config.toml
n_layer = 14
d_model = 160
n_head = 4
n_kv_head = 1
head_dim = 32
d_mlp = 320
vocab_size = 2048
activation = "swiglu"
norm = "rmsnorm"
norm_place = "pre"
norm_eps = 1e-05
positions = "rope"
rope_base = 10000.0
rope_fraction = 0.25
qk_norm = true
attn_scale = 0.349
bias = "none"
tie_embeddings = false
parallel_block = false
extras = ["some layers without positions", "some layers without attention", "local attention windows", "shifted keys", "value residuals", "hashed n-gram embeddings", "skips across layers", "LayerScale"]
init = "uniform"
init_std_qkv = 0.0188
init_std_o = 0.00355
init_std_up = 0.0188
init_std_down = 0.00355
optimizer = "adamw"
lr = 0.0025
lr_mult_qkv = 0.4
beta1 = 0.9
beta2 = 0.99
lr_head = 0.00914
grad_clip = 1.0
warmup_steps = 547
schedule = "wsd"
decay_fraction = 0.558
decay_shape = "linear"
final_lr_fraction = 0.1
batch_tokens = 16384
seq_len = 768
doc_mask = true
z_loss = 0.0001
train_tokens = 194500000
steps = 11872
dataset = "wikipedia_en"
Each number is 200 + 20 x the weight over its row's rms, rounded and kept within 0 to 999. Layers, rows and columns count from 0. The size before them is the row's rms in percent of the matrix's.

# layer 4 MLP down (transposed), 320x160, rms 0.14, rows 261-319, columns 64-95
103,223,215,187,195,190,127,210,201,202,172,243,218,196,179,216,176,197,220,185,166,175,205,192,184,205,217,225,198,242,187,225,218
100,203,173,174,201,194,222,195,177,193,183,191,204,202,191,152,157,166,172,202,146,218,248,207,193,185,240,223,198,209,214,193,200
097,207,219,196,182,191,181,221,180,192,209,216,193,202,163,195,245,190,200,176,226,215,190,200,187,215,199,173,197,226,203,192,195
101,211,180,203,226,225,169,211,179,221,177,230,174,172,177,202,216,207,198,214,192,205,223,228,215,202,249,174,206,190,207,189,178
099,200,197,191,191,206,179,163,197,209,182,159,193,201,201,207,212,236,190,186,230,171,213,206,214,207,185,212,233,199,193,217,216
103,169,184,209,232,180,199,196,223,207,184,166,202,206,214,207,224,213,196,195,232,210,179,200,178,203,233,195,215,213,213,199,215
096,188,190,201,248,225,134,214,219,202,189,190,207,195,208,183,200,198,181,164,263,235,199,178,209,201,190,197,212,205,212,200,194
097,212,184,213,204,234,186,172,191,219,194,213,222,229,233,178,193,166,214,191,181,209,147,202,225,211,226,177,196,181,189,196,184
103,233,230,200,182,218,173,161,198,210,204,189,217,210,214,237,181,198,173,199,218,196,165,230,181,164,181,206,222,220,192,188,229
094,233,214,229,214,197,236,178,179,191,206,190,193,197,239,181,202,218,184,193,133,227,208,170,186,194,172,200,172,207,199,219,220
098,178,185,216,164,214,189,216,193,189,209,207,209,220,208,198,188,191,184,222,235,206,210,210,187,220,147,177,180,176,175,197,212
093,187,202,167,183,211,167,225,197,194,252,200,208,196,231,197,193,194,208,210,189,195,206,197,206,220,191,221,167,214,201,200,209
107,182,197,201,161,223,227,196,200,203,204,187,184,213,178,188,200,196,213,182,201,182,174,184,211,163,189,166,224,186,214,179,219
095,156,183,220,213,228,190,166,195,213,202,169,211,206,210,207,214,194,193,205,171,170,234,217,209,201,231,190,224,211,182,174,197
098,212,239,218,192,190,284,207,192,209,222,172,191,210,198,196,195,182,192,202,172,219,193,166,187,204,209,205,204,194,206,214,193
093,179,174,209,215,220,191,234,196,218,208,201,200,206,224,236,211,202,193,211,213,203,193,222,192,212,215,191,189,214,226,197,198
094,212,210,192,214,212,186,214,214,177,204,235,178,214,168,203,188,149,232,208,184,212,198,230,213,203,230,173,177,194,196,196,210
096,205,180,172,205,204,117,228,223,168,184,196,206,238,214,206,204,175,177,204,175,197,182,202,184,220,207,191,190,212,209,197,198
102,201,194,165,172,180,219,242,219,184,197,225,178,202,194,207,195,225,198,203,174,167,232,172,200,222,198,224,174,204,176,198,255
104,190,195,183,212,202,215,206,181,224,207,175,180,185,179,206,147,217,205,194,180,202,240,175,183,231,183,151,174,202,198,206,232
100,205,159,192,183,205,145,212,213,223,189,215,220,202,212,194,200,180,220,191,203,242,201,210,172,205,197,193,160,221,198,184,171
094,177,164,166,226,225,243,210,218,199,194,206,201,242,226,232,191,184,190,189,165,180,200,184,204,215,188,193,203,212,203,189,191
103,216,169,190,185,197,171,192,232,225,172,178,223,186,203,182,196,173,184,189,187,194,152,201,178,180,203,191,241,198,171,191,191
094,187,199,209,166,203,229,216,205,179,204,208,166,190,180,215,237,171,188,220,221,235,221,177,222,165,229,187,222,206,186,180,215
101,168,206,194,201,187,175,196,191,192,243,250,234,194,212,199,186,235,196,215,214,240,216,203,208,200,200,222,193,207,207,176,218
099,191,197,217,193,217,157,210,220,227,200,204,190,193,177,195,241,185,197,161,202,199,208,182,208,223,185,198,212,224,190,223,213
103,234,196,194,200,182,255,178,204,260,234,218,212,194,218,189,231,215,154,191,225,217,166,180,233,190,206,195,181,203,207,220,218
095,207,207,181,181,208,191,188,194,164,222,216,200,168,165,204,189,182,184,179,266,238,222,186,216,199,191,220,200,231,184,213,196
101,197,147,202,232,179,210,162,221,203,186,216,220,196,188,210,193,216,212,207,189,191,212,211,206,185,216,207,217,207,181,175,181
098,241,187,194,231,226,253,187,191,215,214,231,188,181,192,200,205,185,188,219,197,177,216,183,220,212,197,202,219,192,213,161,214
102,179,178,200,221,217,145,178,153,184,184,191,196,198,197,176,203,183,210,211,249,194,184,216,227,161,216,172,176,210,177,186,220
104,226,212,204,216,176,183,194,184,212,180,200,222,205,177,222,203,208,218,180,158,204,191,203,215,184,191,183,193,208,198,206,203
097,197,209,181,180,223,211,191,221,208,212,179,193,201,185,200,209,206,219,195,203,204,197,176,179,194,212,195,182,202,195,219,205
101,264,220,222,177,183,159,213,171,177,200,218,198,196,198,211,208,200,178,201,227,207,224,204,198,210,207,190,207,191,229,190,205
088,228,190,190,183,202,167,220,191,210,197,174,204,201,215,190,168,158,183,202,226,163,202,186,209,189,196,187,158,224,161,175,185
099,201,214,228,194,252,283,205,187,182,202,245,174,226,173,190,207,191,214,226,239,186,166,203,251,194,205,177,192,189,188,204,248
092,194,234,184,180,198,255,184,188,208,239,229,212,202,212,228,224,233,190,184,182,206,202,206,203,205,194,184,184,208,180,207,195
094,201,219,192,174,225,221,215,191,214,219,227,170,200,187,203,215,186,191,183,217,211,179,212,194,198,156,215,172,209,238,177,186
094,153,220,195,195,179,193,182,231,199,210,178,186,186,179,170,140,194,188,232,228,222,209,230,169,208,188,213,166,188,200,220,192
097,202,214,218,175,203,202,192,229,203,215,219,202,192,178,210,205,196,234,199,262,207,223,184,182,191,205,190,216,179,182,200,185
098,195,166,194,213,178,190,168,196,221,180,210,179,188,212,216,167,209,218,265,192,192,186,209,174,165,199,190,223,209,202,203,172
097,165,211,199,232,228,184,183,221,219,159,205,212,201,180,203,214,221,195,218,196,174,195,205,202,194,210,215,209,209,179,172,170
102,181,219,170,184,211,197,189,222,183,192,201,204,172,182,205,197,222,201,197,252,193,235,192,163,210,188,214,189,225,197,208,197
108,199,213,202,186,186,166,195,169,180,196,173,186,218,179,191,186,153,163,213,199,236,184,243,223,158,162,182,203,212,183,207,189
099,211,185,193,197,201,149,182,218,205,192,217,207,208,189,195,195,158,201,193,195,216,169,174,188,197,199,203,206,166,185,187,200
100,178,215,211,197,194,196,214,183,226,189,188,212,228,170,230,208,168,199,156,191,174,215,176,178,170,197,176,169,218,208,188,227
104,188,196,149,190,212,210,196,223,222,213,206,175,177,232,202,210,214,198,195,174,200,183,203,201,199,188,191,189,191,196,215,209
098,206,162,223,189,173,215,196,212,231,189,233,193,207,235,204,188,254,208,178,210,201,206,227,213,191,186,185,204,203,198,202,171
107,193,157,184,187,189,230,144,215,231,195,180,206,198,204,167,180,218,206,211,171,183,212,213,224,198,184,200,187,167,132,197,183
107,183,238,191,197,156,188,226,174,184,192,176,202,191,206,218,209,215,195,192,199,172,197,192,184,171,185,192,216,200,227,191,153
101,213,169,196,191,227,243,204,188,237,185,174,195,206,239,210,181,176,198,178,249,168,159,213,189,181,198,222,242,203,214,183,198
105,228,184,162,197,177,201,245,198,206,197,212,220,184,170,198,213,183,195,182,148,182,194,217,208,199,201,221,207,189,185,210,195
103,194,226,220,226,200,224,188,183,203,213,220,205,181,198,203,220,214,206,193,222,175,205,214,219,197,192,196,196,184,198,164,213
098,189,236,195,220,182,144,180,209,206,210,217,195,201,227,192,215,181,174,177,203,159,175,204,207,190,184,219,208,219,199,204,207
099,208,207,178,207,170,225,234,206,196,198,204,172,227,235,215,199,230,190,191,201,190,188,165,241,167,196,193,194,194,208,180,201
091,222,229,209,203,207,140,232,209,189,218,169,180,200,213,190,203,201,187,175,191,237,189,199,156,182,181,187,177,209,196,199,186
105,233,172,155,220,201,168,217,232,193,203,203,192,182,202,173,218,206,213,218,207,186,201,165,197,221,174,176,215,231,202,190,217
104,211,176,219,173,179,119,203,200,203,241,198,197,199,153,204,176,201,177,260,226,186,216,208,197,217,182,191,201,208,198,169,205
102,199,196,176,226,207,201,211,214,184,192,198,227,216,229,176,214,185,202,168,215,202,220,188,226,168,182,226,225,196,190,180,186
# layer 4 MLP gate, 320x160, rms 0.139, rows 262-319, columns 64-95
103,161,219,207,199,216,235,180,220,220,204,211,194,165,181,224,190,221,220,193,203,176,199,178,166,157,218,202,189,220,192,194,190
092,218,207,191,216,228,245,210,227,182,262,182,186,211,185,194,190,176,197,188,226,215,241,177,184,195,216,194,231,202,212,225,196
104,192,206,170,208,191,188,199,145,193,203,200,160,191,186,204,178,223,232,201,185,199,215,220,197,232,222,211,210,180,214,205,162
100,221,196,206,211,232,220,207,197,172,235,198,180,212,178,200,222,227,182,223,190,178,189,208,187,195,177,212,221,193,224,201,198
098,222,230,175,230,222,197,188,169,195,173,223,200,205,177,208,194,203,209,210,204,207,206,170,193,193,205,174,214,218,197,211,194
094,190,222,199,218,200,197,191,197,189,191,208,202,242,164,181,241,182,216,210,202,221,188,230,177,217,220,221,183,218,185,203,209
099,214,227,190,227,216,224,175,219,202,235,206,233,219,241,238,212,194,174,207,170,221,152,186,203,208,196,181,156,186,141,199,192
102,195,174,196,204,205,201,203,190,185,187,199,210,201,165,188,189,175,222,228,209,220,163,172,172,186,191,205,174,180,199,237,203
096,184,224,181,192,180,206,216,219,218,220,203,169,197,171,167,198,189,181,190,203,213,204,195,192,197,255,221,190,199,219,163,201
102,234,192,229,196,205,228,209,204,210,208,214,205,220,153,213,215,195,218,182,222,167,167,176,186,147,216,202,223,213,167,230,207
093,210,199,233,212,205,222,162,230,196,173,184,182,191,186,222,203,190,187,181,209,226,194,215,191,208,187,196,214,198,181,203,178
109,202,195,158,207,182,219,185,188,221,171,216,168,200,202,188,160,203,218,199,197,196,190,174,176,144,204,218,223,203,194,192,220
091,222,231,208,220,185,221,190,227,154,247,188,195,214,185,257,203,215,165,174,198,165,230,213,206,210,204,181,191,222,215,250,187
102,218,198,184,180,185,200,205,185,191,229,207,206,205,178,241,216,201,197,197,187,189,189,163,208,187,188,169,212,199,184,185,192
092,211,198,207,191,201,201,192,216,221,207,210,179,231,230,252,172,205,205,214,191,201,212,206,193,192,207,188,202,210,242,231,173
103,233,202,226,221,200,218,194,191,217,190,237,246,169,177,191,234,179,198,221,195,204,191,220,208,198,218,177,220,194,216,227,205
095,204,228,230,194,185,211,186,177,177,174,233,207,206,150,218,186,186,218,167,197,212,207,205,199,175,192,196,202,225,198,189,184
107,196,196,206,181,222,261,244,210,158,204,247,197,217,182,202,198,240,214,176,172,181,206,202,211,194,211,189,223,176,183,205,211
107,226,198,173,201,175,239,195,196,205,203,209,171,198,198,197,234,173,217,183,184,204,215,217,223,164,191,206,226,181,218,210,192
098,218,209,198,217,191,209,163,208,167,229,233,206,213,223,215,196,211,191,227,207,196,215,214,206,190,207,192,206,181,183,231,218
100,222,196,206,206,147,212,236,174,212,200,166,191,197,170,164,173,225,181,180,198,225,178,216,224,164,212,231,189,193,210,210,164
103,172,207,212,185,209,226,220,187,181,152,191,203,191,202,219,214,223,211,189,201,203,191,211,194,189,177,210,210,206,197,196,195
094,202,194,196,230,222,208,124,214,215,202,201,186,212,199,172,199,192,226,205,210,210,177,212,183,213,196,175,188,207,193,191,205
104,197,247,151,184,153,238,207,211,221,209,196,188,160,175,202,192,186,206,193,165,203,223,184,179,180,215,190,215,197,218,187,220
099,206,182,222,195,177,219,208,192,203,192,214,211,223,184,202,202,186,212,223,191,209,205,217,245,190,200,197,216,198,182,238,170
102,226,167,200,213,196,229,193,179,220,213,168,243,162,211,200,213,217,174,186,195,186,189,178,232,179,190,213,190,204,199,207,186
099,224,195,227,198,215,224,204,162,186,225,212,218,173,200,189,181,190,178,182,186,193,184,197,193,206,183,229,159,205,216,195,175
093,175,199,198,193,182,210,177,201,186,209,172,194,213,203,220,216,218,209,200,169,187,173,171,216,168,187,217,208,210,162,219,214
096,207,232,183,218,197,199,171,226,207,231,215,196,215,198,224,178,185,202,213,181,184,177,214,184,215,192,214,196,238,179,189,175
104,199,226,211,220,181,228,204,177,165,207,183,199,196,211,205,208,204,245,222,209,187,208,210,247,225,217,206,203,221,182,161,214
108,186,240,202,189,211,219,192,179,161,200,212,203,213,199,210,224,228,193,201,196,159,208,211,213,198,175,190,225,181,202,150,203
099,252,171,202,210,209,194,217,168,194,218,190,211,184,188,187,167,181,226,210,197,170,248,197,202,206,157,230,201,205,221,187,180
099,201,210,186,237,212,276,237,228,193,213,177,209,205,217,245,177,207,197,192,192,201,176,180,200,190,203,203,211,223,209,228,203
090,191,212,174,219,205,216,173,208,193,183,193,164,203,198,150,173,183,165,196,199,132,189,220,183,214,237,203,193,207,216,213,202
096,211,240,208,204,220,231,180,197,199,196,213,187,210,191,215,230,180,235,177,185,191,200,193,210,168,191,207,236,192,235,201,183
094,213,170,182,257,218,181,222,218,188,158,203,190,171,179,208,217,193,220,218,200,207,211,199,213,188,195,219,195,223,200,213,213
090,189,199,194,202,220,209,214,137,218,184,213,178,203,171,211,221,191,216,194,209,192,208,187,171,170,205,214,183,222,233,208,186
096,183,213,193,203,214,200,192,202,206,209,239,168,197,226,206,193,199,192,183,161,216,206,185,167,213,194,177,211,206,173,200,168
096,187,232,229,227,182,211,192,206,192,182,208,222,221,209,202,215,205,209,195,148,248,177,209,199,214,215,235,189,216,201,200,188
102,215,231,218,194,195,203,182,181,170,231,206,153,214,234,188,223,191,193,205,191,179,199,167,187,195,194,253,198,185,230,226,182
104,193,215,154,250,206,231,211,195,187,183,195,193,191,180,228,201,186,198,227,199,232,191,233,233,200,215,197,217,195,226,212,161
111,210,182,209,185,222,217,203,190,168,191,222,201,206,181,195,241,201,233,230,192,215,211,173,154,199,208,224,232,180,218,241,208
105,186,188,213,197,214,217,189,179,207,206,209,211,228,220,218,209,180,185,218,161,217,176,188,203,182,196,237,228,182,158,228,224
105,221,214,203,194,214,212,163,193,206,191,262,199,211,212,229,234,198,195,208,183,229,199,195,205,185,228,228,205,199,187,188,196
092,153,199,203,203,175,226,181,182,227,161,192,238,180,201,221,202,199,182,211,192,213,218,205,192,196,207,220,224,182,192,198,189
091,190,201,170,195,196,200,207,212,237,212,168,181,193,229,205,199,205,206,184,180,217,201,164,187,186,224,210,175,190,192,198,191
099,201,179,214,194,188,203,152,181,200,207,203,200,188,200,176,211,212,219,235,184,207,205,146,193,200,203,220,200,251,201,217,196
093,216,212,218,235,199,229,190,229,219,190,173,232,235,197,183,190,185,219,229,219,214,226,201,188,213,191,193,184,189,222,210,189
106,216,209,195,198,207,240,198,194,159,203,204,203,227,207,190,228,212,199,232,217,188,200,173,152,212,202,208,224,188,180,184,190
104,238,196,209,213,183,228,206,201,190,247,206,202,203,206,165,175,213,183,182,221,154,208,181,180,214,205,183,234,211,187,187,181
112,195,207,175,172,223,238,185,171,213,184,193,181,219,185,187,190,209,226,288,200,163,204,185,211,221,187,207,182,175,233,201,205
105,201,222,214,215,211,206,244,202,216,187,216,229,211,198,172,159,200,244,203,196,184,231,233,214,217,202,208,206,175,208,217,215
096,230,194,199,177,192,216,222,199,209,161,185,203,223,186,177,182,184,239,228,202,226,219,196,198,202,218,190,233,213,181,224,202
104,219,206,166,210,192,248,192,180,215,208,198,219,199,157,182,175,166,224,192,205,217,184,181,197,185,226,210,205,185,197,191,202
088,178,203,190,205,178,214,157,174,208,164,231,200,192,164,198,215,201,198,215,208,168,223,222,230,190,210,193,216,182,202,190,193
108,199,209,214,221,195,242,198,197,171,187,231,196,225,170,200,188,212,214,215,211,174,167,196,192,209,227,176,203,198,185,190,164
104,209,180,204,196,165,227,206,170,159,222,200,184,215,191,193,185,217,229,228,172,190,239,227,191,180,177,175,195,196,180,205,175
096,189,206,218,196,218,214,173,207,154,223,196,194,186,195,193,181,187,223,202,189,184,170,193,146,184,183,204,187,220,166,208,203
# layer 4 MLP up, 320x160, rms 0.141, rows 262-319, columns 64-95
100,188,198,207,244,175,197,183,200,191,233,201,210,196,211,177,186,153,181,196,179,236,198,243,180,151,198,208,178,192,204,193,197
096,216,202,216,192,198,208,235,203,189,237,191,205,195,196,218,211,160,181,173,240,189,221,203,177,206,199,178,220,231,204,224,186
101,203,191,199,180,206,171,204,211,219,186,194,181,209,197,195,171,166,221,222,207,161,196,194,193,190,213,227,213,188,192,192,186
098,196,197,231,189,200,196,166,202,176,214,197,196,208,225,178,177,225,217,207,177,161,205,181,190,207,183,205,216,173,215,215,201
106,209,205,191,219,187,179,179,190,195,217,189,218,204,236,227,203,188,163,217,206,218,205,206,195,248,232,149,180,194,230,181,202
093,185,191,170,170,152,166,185,188,208,208,193,221,214,193,185,223,188,216,210,224,223,192,202,179,221,216,218,177,218,192,179,212
097,208,185,182,192,211,182,172,176,200,161,208,204,217,195,182,171,178,170,185,205,204,179,218,203,218,226,200,202,203,191,227,177
103,181,231,174,192,207,170,176,154,217,183,195,228,188,215,194,182,209,198,221,205,226,209,205,206,184,219,235,192,221,169,208,169
094,199,219,227,169,209,200,182,177,214,205,156,204,204,229,204,203,193,169,210,173,183,203,192,173,181,203,182,184,192,200,216,223
097,168,228,200,178,183,209,208,177,184,198,224,222,219,185,198,224,190,214,222,215,216,210,198,178,178,178,161,217,205,172,221,182
091,209,200,212,244,228,177,180,208,188,215,200,227,218,229,201,222,183,186,228,174,195,205,168,196,222,197,194,182,220,204,251,201
109,192,224,215,199,212,169,184,215,203,154,224,192,199,212,196,193,171,191,187,198,203,204,170,218,193,215,194,212,228,226,167,188
093,204,183,225,196,192,203,151,184,178,153,190,211,187,202,194,216,216,193,205,187,206,179,196,221,179,211,235,209,232,151,146,218
100,194,207,212,207,199,176,228,202,223,200,205,173,177,206,195,195,179,178,197,236,225,176,185,149,187,196,199,230,198,199,145,163
093,222,213,192,191,160,211,166,188,200,204,198,211,168,214,199,198,212,234,181,183,206,210,212,218,168,178,210,204,178,201,153,194
092,196,214,169,219,191,189,222,199,184,190,218,172,196,167,211,230,165,223,209,214,213,211,192,176,223,203,190,189,220,204,210,185
096,210,147,176,183,167,221,220,215,199,202,235,160,175,164,182,204,193,224,202,233,229,198,195,209,194,162,210,205,218,199,182,175
101,238,207,191,201,205,219,216,198,224,208,215,186,187,187,180,200,218,240,230,205,198,205,190,193,186,227,227,207,217,196,184,243
103,233,188,186,185,185,212,178,198,207,206,189,176,196,199,182,203,209,224,221,189,202,189,185,218,208,203,197,186,232,198,201,210
098,182,196,225,209,192,190,234,195,193,196,202,217,199,222,211,235,232,195,193,203,198,174,186,222,225,187,215,202,181,244,201,189
094,199,183,210,197,218,194,200,179,166,203,205,175,210,211,253,210,230,207,182,182,219,172,222,194,216,214,211,202,217,207,211,187
105,243,196,196,214,241,193,177,201,219,215,198,204,169,218,192,188,193,139,197,197,216,201,209,211,186,191,205,221,204,234,226,155
095,232,210,229,206,191,181,186,216,178,190,210,170,198,212,243,166,220,180,194,201,198,223,228,231,212,198,169,206,189,181,204,200
102,212,213,169,226,185,204,205,161,183,248,205,220,225,210,168,218,219,193,206,197,195,235,201,187,234,204,238,212,177,196,214,228
100,191,221,179,199,180,200,224,202,197,226,197,220,176,221,210,183,212,188,222,196,186,236,191,187,214,236,171,177,189,203,219,191
100,191,224,225,185,196,217,221,202,221,201,170,166,207,207,204,142,181,214,179,189,226,222,161,194,189,192,210,213,158,176,204,188
095,189,228,226,213,217,201,162,227,208,216,216,216,200,165,224,206,158,189,182,201,202,193,208,218,180,209,209,209,208,180,203,174
099,195,169,219,211,179,218,162,215,168,196,239,212,216,212,215,187,215,229,172,160,189,211,201,215,248,232,173,204,191,213,209,198
096,228,192,157,207,209,192,195,202,213,191,198,222,184,212,204,205,184,223,184,201,193,172,193,204,203,206,209,186,181,193,189,211
100,184,219,192,216,181,195,198,169,197,194,193,175,185,178,220,214,207,219,185,229,191,169,183,220,204,188,190,217,199,204,171,182
102,207,210,209,193,176,204,187,191,214,194,206,222,233,219,197,223,171,195,193,194,200,182,174,191,189,202,203,190,202,189,218,177
097,179,201,223,206,216,203,230,227,214,207,192,190,199,197,217,206,182,211,238,183,182,187,190,208,209,189,225,209,243,191,209,199
099,218,227,208,181,223,195,212,195,177,191,204,178,214,212,221,212,211,169,220,206,178,203,216,169,228,162,200,198,186,210,206,195
085,182,237,204,227,217,182,190,188,183,211,195,219,191,228,170,218,223,202,205,188,186,183,214,200,210,203,201,197,174,184,193,204
097,215,161,194,199,217,229,216,196,184,229,174,181,196,182,221,185,212,213,211,220,203,200,205,218,222,203,180,198,180,188,197,235
092,162,200,183,221,206,193,161,180,210,214,195,177,231,172,175,169,181,195,227,216,196,239,174,198,214,192,209,212,186,203,191,192
093,200,200,181,208,176,212,202,204,199,183,203,217,183,202,214,190,218,184,184,182,227,214,187,199,139,219,229,188,197,194,197,202
096,205,204,197,193,185,198,230,196,175,217,185,185,165,249,252,257,193,206,172,160,197,176,178,199,163,221,188,216,208,207,242,211
098,174,208,219,185,190,198,200,183,171,226,171,211,189,197,259,205,209,179,195,192,190,164,190,235,216,195,198,217,212,219,203,195
097,185,187,184,178,171,211,164,184,224,185,193,184,216,179,225,186,239,217,185,197,204,227,191,214,193,196,193,207,197,213,177,188
096,194,185,230,160,171,211,208,195,217,149,218,206,187,187,211,201,224,182,211,209,179,205,229,190,190,212,207,202,207,206,187,213
102,237,215,170,186,204,192,222,189,214,168,208,224,213,177,196,222,203,220,214,215,195,166,192,239,219,196,257,206,217,225,205,165
112,207,204,192,225,158,201,161,166,227,211,221,229,190,167,167,220,187,199,216,206,224,162,235,215,153,159,188,212,193,217,160,205
102,199,191,207,187,200,191,217,204,186,209,218,195,192,204,173,205,180,236,207,193,218,192,184,227,196,167,216,197,183,180,201,199
101,187,174,192,210,182,181,184,180,219,211,211,206,209,205,189,205,247,237,202,186,218,187,211,181,148,190,222,222,185,191,205,205
106,208,210,248,189,185,208,212,204,191,203,218,210,207,197,213,219,212,207,204,219,194,213,236,211,201,183,206,203,186,175,201,222
098,198,224,169,182,180,238,192,219,198,244,179,221,204,198,189,164,237,260,185,193,217,173,175,196,203,220,195,184,193,203,187,170
108,196,184,223,168,207,196,170,193,184,209,215,188,197,202,192,191,201,190,198,182,220,205,212,191,159,190,213,216,194,182,206,224
107,184,203,177,203,185,204,187,249,159,208,180,205,239,225,209,181,218,189,223,181,202,217,210,204,194,227,187,182,229,199,181,209
101,221,166,204,222,206,178,159,172,199,182,190,209,217,233,196,174,179,196,198,228,208,179,213,191,203,219,166,256,157,187,204,243
109,192,204,229,232,210,218,230,199,145,211,213,237,157,236,197,177,222,191,164,200,193,213,190,193,182,196,187,186,237,196,215,213
105,193,219,191,169,193,190,191,231,187,204,230,203,178,185,190,195,203,236,164,187,197,216,187,187,191,189,193,227,201,206,185,208
095,182,198,190,187,201,175,196,202,188,149,220,210,227,200,201,213,183,190,195,190,172,176,186,222,250,217,227,188,199,232,181,215
099,208,197,149,200,168,203,194,211,205,197,246,201,218,226,208,177,201,206,184,192,187,195,200,242,192,186,184,178,212,185,187,198
086,190,197,166,196,207,156,165,200,213,190,214,231,238,229,233,172,203,205,190,210,189,238,187,195,195,214,196,172,230,194,212,219
106,235,186,179,213,192,199,225,183,224,163,204,236,179,194,193,210,190,193,217,219,188,210,185,178,193,222,187,247,232,193,204,213
102,221,192,211,165,197,212,196,208,189,224,222,182,209,184,223,197,228,222,201,198,178,214,224,188,185,197,209,190,211,214,165,193
102,222,184,172,186,158,214,204,223,221,202,210,192,204,199,215,205,221,190,219,183,194,209,217,180,198,164,168,234,217,155,218,198